Part of a small language model's weights: rotary positions, 7235 steps.
Each number is 500 + 25 x the weight over its row's rms, rounded and kept within 0 to 999. Layers, rows and columns count from 0. Numbers have three digits each. The size before them is the row's rms in percent of the matrix's.

# layer 6 MLP up, 704x256, rms 0.0662, rows 270-278, columns 0-255
097:458500492475504470488538502504520484467486487506438467554525505520537482534526489490465512520412502503515497526542504506453517488486487523519486516521510526495493516504482499470520507482452499487520467512485485496485522515504478519485523519462484502504498497535479479452520446480517507480522493495507498479475483490489478548494520513521481498528523488515506520500512467522553556547467495509487485533491562489534484516493505528556489518494464512480502517476459488500510459535489517546561513445477493475460517488537536499469518490486478449496505545521506491522500486551473533507512479459524522492537513472493520508513486487507486516493504503543489482462484495516500483508475485482474467472498521509471519501481500516519475513537545542551490490503508531479503477469458558
097:507506473510504505548450517490529492462488524519511487552513448487538479489505494472495506492489522513537501474532506463518485526497479516504487464461464496497482495484539504482502501530518526529517475526487509557531535510489465472533527493539490453502482491488479519531497479534493474489464473516515507509523437538493508481504484494515493489506516486488492509518581483441445503495508507466505519543490508508513526450510504522529514498492493495497504501497481593497539487500523455467529522507542521517478476503482523537529550499446527488520477517499495558478477501487463504513513493480495494503482536502499527519511523525538492485524502460491524494508472504509457506524435515496519511482474487519534503459467493485478455512523482488495538522511509476547538497487472460
099:528530453537512481502517486510512553506496473487512489510481527477488503483508506470473467508505487491475528519498447536440503471467528526486471494557466517506522459487538489448563506497479440516507472494502517475477484504497495486494547504491477519473467486504509465485492504498495449495453472505495502480522501496492522514488540482511486513494512485480525469537520524505485487456505460516531522490537494504515515541469483504510467525494482454524511461506497481477494527508497517472489534509477482492440491480476531437493492492531475513496524453485482486470456491505516570502560508529487497514513488498455510477490522480500492508477480476501524488518525521518515491486542476490503500515535484504471413512529512525477506503485496501453541439478505500475516526465466509
099:487471534473495480490503518472457527506482527473533502510462549500484464504488497525520478540520492459494485497494514464554514484532486488490519524517514497526507511515548517523515499487517484559524493520497512525466489497478492521497542507539489526522530474482469520480520481493489500511507534535490491536459504542522492470455506548471503519478488511546503568489487478526482539508468471496490490497459554475494490503444504506512516459520474488519542476497466523499491488532495500462488483522515460498521495485529495472478494466491495487500502448473486531504484487486472502496474487515546476491534501534478533509475521552453567503479489509470514513476509500443492468496492503476555556517565516498538509509508503514517543511506476496522489513520550535486486471457515512
106:457503520484499483508476501502488496516480494491542484503513471523495485521528519518514492508533465512508496488496454550511548469511488497506481503475492512531489512532520501497496525522549544511485507496487485444458463477496493516461523492512484503504512516503527499508516474517538526503487448485471510470545524478520469505513560507512496515477502514511519475519489521485531488500463512471481523510517519488474458474528536467505491485494498497540471519483519438494524532484540522541491500481500485460441463496431473468478500529508486465455520548531515487485499479466492458524492500532488475548488542464464524470522494464514485472497463503497525522530471494477534484487494540513427521509496499504520542533540514487578519529541507520510506460492504492488481505516487539
098:533470489538498500487558544530475521469512453518513507454508506490535512502471504512480504502515518536475481506480511532497539550509510532503501507520480504500522460535474436530496531505498479497491507541492509510480490533556516491471498511576483494514506540529467504469540528482502490535541511496498521521501478477493513495478544495549475492515498491470499554527501501536462481527488506510475514469589503496500452502505526490506485559519510486446492520480530464511519495512544482472480506497507484506478488489506461528495478532469515515502481460532436489523537506527519522520527482486516520482501523501474507504462508504458492488504528488465532500534534518530526537479475492507501542511525536486495495491494504524531485480507511527470517549510484480485517538466527485
107:506484513513494498542484480494526491546521519484536501513478508471482498518503529530571489511463515524487492465505483472508484486504503507500499501486511477530551480522507507520537505531473515475540515522518506484495512499456471522516441543462469487504485499492467546523543505530522499511469474504543517459498484509521528526501511462506474513486510518497481483554534527526531524485509493500445491512450481497435483510501485511517493519490519523527489479471516506498532487497467529531512509497477510525501501460499524532502483520473489452557524533488500487501442505533536460494511512517478511507558504442470488490492518510555518529518506492518431453446515468501519493518472493523483479463500494548506480500490570520488515477490462502522528481479521502527516494502536476
106:503475543492521444507492490513482504496510494445507515467528514522504484489507481501527500485511490473532478490497506522489509467508526493500443493487521487481522518551491526458498495515508455492502498527511492493492491488492530500439522514477517482526449484455486488502534488479520503499487494494540456455523503467511499489496495483482487493451428547497480529494481419507510523479475520496500495495496504508464496551481468521492504489455513541478512457501539501484487480466477491497461475515488462501455468518493505451509526478480501522487481511539518500529475513474428518572499530490454470518506552515482503492500504514447494558487512420493457506490490467500502526533469502503525508478512493528543520536491521539506485517486470501484494513511492520511482497503525482
101:501507471492494510517505460558475504480521475488519509521499513508522501555448492504457527505515520488490456542481479526538497486546500517461522498518442498436484525502505486514502544471492481506503516521518491471513522495502474528517480509488531477537523513503472473486510510535503519518520526496498521538506535532502519502466535475499530467507465506493529457480503477455416491501469482502503492490492500520518498490499463489525546494529496483487504516483485509523494494430508529504476529483501482515477494485495518538498494544465484524518515466495523514479501481513455519527491570483469528471488485506510497464465492546520471498477513472505486474483484466520506484478488512515541518478497527479527493516492524515498550434532472489502482485559503445480534463549449498
# layer 6 MLP down (transposed), 704x256, rms 0.0657, rows 270-278, columns 0-255
096:507486465499528501473500481498482492534515494505551504467519521479475504478455521526502465508520491512527497443452477494505471479507517462561447522495483488482503471431551518454496517460523472488511479494507538507521523469534487495461467558477504518496486477528540502527521525539500494517534496502475469516521514493511451546522505491525532539522496520484475469526490533475466519452536496510469547509541489495526498520509495526487528493475537535502460512490520530507525505515507523439473511515505494505535483506515492487456494511537512513472517492482454475506491467541496491506492519552494463491466490512503464505503507450480488511476500484448544459518535507514538506497511495492500506557525480508530497514477502516495455497470455505512483503475473507504488526524533491
096:496456535519546511523518482458517513491546545523500569485484489486468534484537497523519533542518502484513556521472506490502549499515527512486519466535491472472503468499437529509468488506482483523505530531485460542483503479429499495543517491464501489508511511460525529484481515498486489467439493458484497522490515497514480489448512521535480506495502487493529501508455481541539447487482467524483472534500509482488511475525503495577503500521531512498527517507490512484499485510446506535496504512502536508523450526498500457525468502496507546495452462527499456470556489528509497477466439486489500494478528503483498518513522552503525515499480505497495502461517522478508481486527481500505518506536499517495517498478526492496532512504468480513479518486493481522461497509513487
103:529490473466457476518473473514494483525484497507447510516464484493464512470527515541487510519522487547479491485533497523502500527500482497518552467482457458495528492476515517460496476488503514487529459582531447477546512531518505527513510482504492533496510482492455515497508509505481508503472506503493535472489554450522491534527454518537512489501504544459547526500500506455510538476522477485514510505509525523445490475531492514460474529479484473519561519527509507510509512500517498523492492479532496503480484521476483484487494512502484475476485528492542529520519523458488494466468472476507480513534522511506527530497490498497563484545534491481519534515473498500463499473497499482469478466528482469456499491497497509542513510495506502447478506528430533485514529529481513
101:519503454486499515490518475497495507494500463518508532486476528476487511524500517458500486452464483507471490503447484496541544461522471576484460524544485495474518460543532506484518498480507510496490493547555477494517490498493465512495511462504522509490509514468571540490496501498512522490491513447482501525499451447499516465495523468492485485481475439533497524515501529522506465478531461545499474506457503521505477486475509483501529506520472457515575492490465488486497523515513521489563495502488505503530526492495492494453462531516521507515541489505476490489479517519537470510464495522502454461505509505493492503505523524524439479488529510499507455522510499526486491518470524523534504475483531503499566497523535497500512499463492462490481475517503503514520505503493449
111:444509533466499480513501519513478468532505506510491516518517534499517506470502471491506507516524499567543515483525498490538527496551474532528516573518519476509500508551481497564513511504524525495452525477507499467486473489514490489444489527519477487490501461515491492508505484531471554503464465498486476478520502490482475470509493483543500510476503486493486547467490494508545489491501494529493459506544517526473504509486462452495470492477483528514521538459474487499488501511538468494546477530512526502467500465502508472526519508483481534495544514472469469477517485458522506466503513503502521473516556549514520470497475502539521523497502468475512445465488476467519452477506513511498476436513510467494487505492481518510467540488496537497496510507491537519497556517461489
100:529437524523527524490481506502473518489493520486486509503502491497447496522465529488524497489489486488512530530533471506513481527502478467524453509514459528464509486511489530489487498524464496504529503496507545479485439473496498498518495495521481494500504510477496494489467498482514498520520570513517478540489505491408516532557491505481531504505467500489451509482493520512492482473488550493492475512492511471497499495540477502523526469496526485550504512506476494504467486507474534478541530545525527524537522495490515503491539477506522501461490487491499481492480542463453491545459507513476459496573504541490519474483530499498550472477470532496492517493515485468516480500504483498515479573470455510460498480460459489524467488475512513471522521492522552519464508520469488
092:531497514480522471476479544552496494497523504525500493484495500490481522529504474538471496520499461470485463445499531522506498497483497487540484545444527479554489454538508514504503524509459469477476491500481456554467535500492504539526507496464510484529514501481511545542458486467542487538503481495474502492504502513557525508471525480470521489506519503543473520522507500497514503505487477443517516515504488505493527564527517503503488492475483506501504503474542480451528505476553495503496503524478484474506483474464513492509513508480531513489499492519527477527477459500516498522525517485517563496504483500523518488483475531537595510516456483520514484491521480482526478486476515503519477548479497513451466472444518491509494542538517477484507524534504532532502498502488471
105:523446449471465487511514511475480503512467512497533517461521491516480554519517516481513464508518518474481514555500469522560475512458485521478485496516533509522500488517481518482482503487473489492516461506449474490504489526506467496503484504443523478478549526476472486445475467447509509479511497515504487494461434523482523477480484457493480478537495503503497501486484506527532469532491496487504481529534491451539498482512513482505471497468487545526514471515478505508469491534508490450503532507512530505468516512459476491496454489496522504482477534508484537512506466510508477501476438477545483469540455491495427498512463520514577506509463489519515521529498517513481518508517492493492510468490502481486495496562488513486484457494531483468530467506517498506508507483516478
102:500472539548477487455509546518542462511485555483487527526492509500502486500490507489499465497472519495493500489505491442487530458531504512538570503489472531500505511533508516496522508502508513472478439473518476520483475515556556537489471507505437523536505479493500497540461449486527508500515512497467488497496498505521537466511509514465469450490484526482516457512516496530535500487509535473515510521493511490462506553489500520498506493491509472487501491531459489443454419492475506503471530529473524482492496498519466503528528471519506530471523463505512522475484506491500482463483520497537503525473541532521496483480454499514500512525505533502532487507555497481495477490511468524533511487509494510463498490517444515494481480518499540499513509533478501472512489490483554
# layer 6 MLP gate, 704x256, rms 0.0724, rows 271-278, columns 0-255
093:530522497456497484517511527505508491478477524545485518535531463524496526548477477499522495505545476505482508481486433490554514485517484477510512529500456494480497523501492469468565462513574515516494529513489525482502453490495472493511490479495516501503503527522456523533494493477488502508482499508469481496480508496445483447506513512496466535519466502454499493549486438466529496487507486516554496472531494495478486507483536529461488479499506540544514527536497499473495533510498489515492504558528488459491492523510479473484560538560500523502499525487500492512505490479517485526490491537516533522518517514485446493505515487555523479445482497468478501507484506497440465504461473497470514499488515535542497515490472469456491470512521519481515501473494486505511527494482482
097:498515521503477497523486516555493527535509447485444530474523487499486491530494501536486530494538489508519501491473472507496472522510462528489506481541489479482499499489518522494476514528497531488501531508495490520485527513539531551482512532499489516519556496494463492489491519482522483479479492516486504448510569502520476483517503511510497514537467482502498470484530515480534467499481512505529516446517532521504491495543512480478528499457494536494524471529542518531510482531507527481511489467504517469436489492489512489467519538506505482487457502520518501499553460480519533508478455468494483513521475539505537478471495478475511478459484536538574550532556539460496494520466496502479533535470514495538479542474444516515515493500461472485488517483498502504501494514445508
101:479525528499522511522538513517505491499541483478519521505465523523493514475478512520510458497540493499534515477487482468513457529500461485500600490501520469521494530477499536500467474519500477496501541494503505495536494525510524489511548494519475508491534472502427426478506495468480481488512506487519460468480525525511477493518506520501523490523511525498500528450464459510502534540452500480488496529514531512535507497481492490495483528518459540529502534525494526491510484507476535504497523446587475503489516517507519510498523471493470490528463500500485508492536490524506528521514516468502466522528507485483470512456511541496504538502475484518513542495513502487547520459496518560454543506467512469509501500536476492452517522503506536473488534473500491505504476471479504
107:512489529535495544523489510488483478514466472472535503510455504443513505511498475451488452523516490500530500497516504519466450529473513501527502504537487508494486479487509523512508509534488477494466473495509511481505492500524507480451495490503530485566488505495474442494526520494505508513479491506501488518466516512462511518485483493509458515528536524513466475509500473458506519519490500490510508537512515487546497455531484514501472514520530523515522503461540503455546464523505510491543484465526508528505489503505571536533490463481519491504501464492483502527488446483500503494501495504488500510433522487465470490471537516482490522506474464500510528565499547539500522517526502536516518511463493499510497501517456491496456483508532508504495541422476582498502531472502544
097:501468538507532476490487471478478509500464511496492479509510489517499497512486490522510516509448483482453495500534451498544500480456518436506507474527504509485494513516429516472518504499493512510503506490547516517518498498492478496548493542502506492512505516476505504494502543492528498500480508542512439479470495499441519476481501499478525525525480514501494532470468490465504506434478494509499485566509476504563511482513520529506518490491485542523474517468516522484528505483460452491503541494524489523481520537480496515523516506509483469481511487456526505508504495501490489562519475491512508510534493530493503467482540515518497500482462517528453523484528456463508474489471449510497489561509459516521489484510518493520517550461487494420494534450452554507495483506504498
104:518470491553478535512515482490500544552502488477472495502488490450478510501499510501535481514494517545468506534539475468509520540503483481477506465512495506554482521502461502475517480536487496485492520469537454458475476505499502490494445563505494504500476486483468456472483485526449536494478511544496494473507526509501480532521515485503496473535489506463504453493521478453500493493448489505463521506523482517471481419491488496512560517513469487461487479480501552527499495502509500484502511481482466512468514517512508522516452489496484474528553519538485498505509517464505478539471506484495471497503539526470474489500494488540470472443531527494469465485531486485496557484476498492478511531520524510545479498532503553498491473491467511479508485487485518508514527520459504
105:549488515477489485510516531507480498471538504480464515548503512489470525466474473470499477500501495510489478460473515488483498521540531467515503464520491499463511513489503467505502479543483530494515498504482450512502484498503541509558471494553522516479490520553504495535508466520473518482506527530503500488491514506534510470507515515515547541477495512529505442545535516526490462464539483478484490513476476529482545521513463494521499474540500550492515500501503503510497541468505506487490517480477444519512496514478508499476516553516531501495519520528519555550518488465493529458473505521486540496473522477491481484516505561496493503478482504533478450515486460458490484524497489475516491503497524520540536510495539537510487532548487489467489518498433507536528548530493461
101:482484518499507471460518540481499468520494496505471482538491487478500487483460517477503504508483514554514503488521510469484510486504524506512543543477482501556461477475534506523518522525515511537515473459493511499485479517557579509470499479517476575531514526484529483512485523448487493480520465502500501485521470471538516568503531514507478472454517536483532483490502470518505474502520506497503478481483561498448498493503506498524491484547500454507478550489477483477496478548523497489475504510492512499478494545479495537539520515520497510465512515470490498517448522508520459486479512519542531488506465525501530499520483506494460520493469536494539516491504535447480487521509452530496541497464475521510503480472505512499491492519470495506537524505524483473561535508485524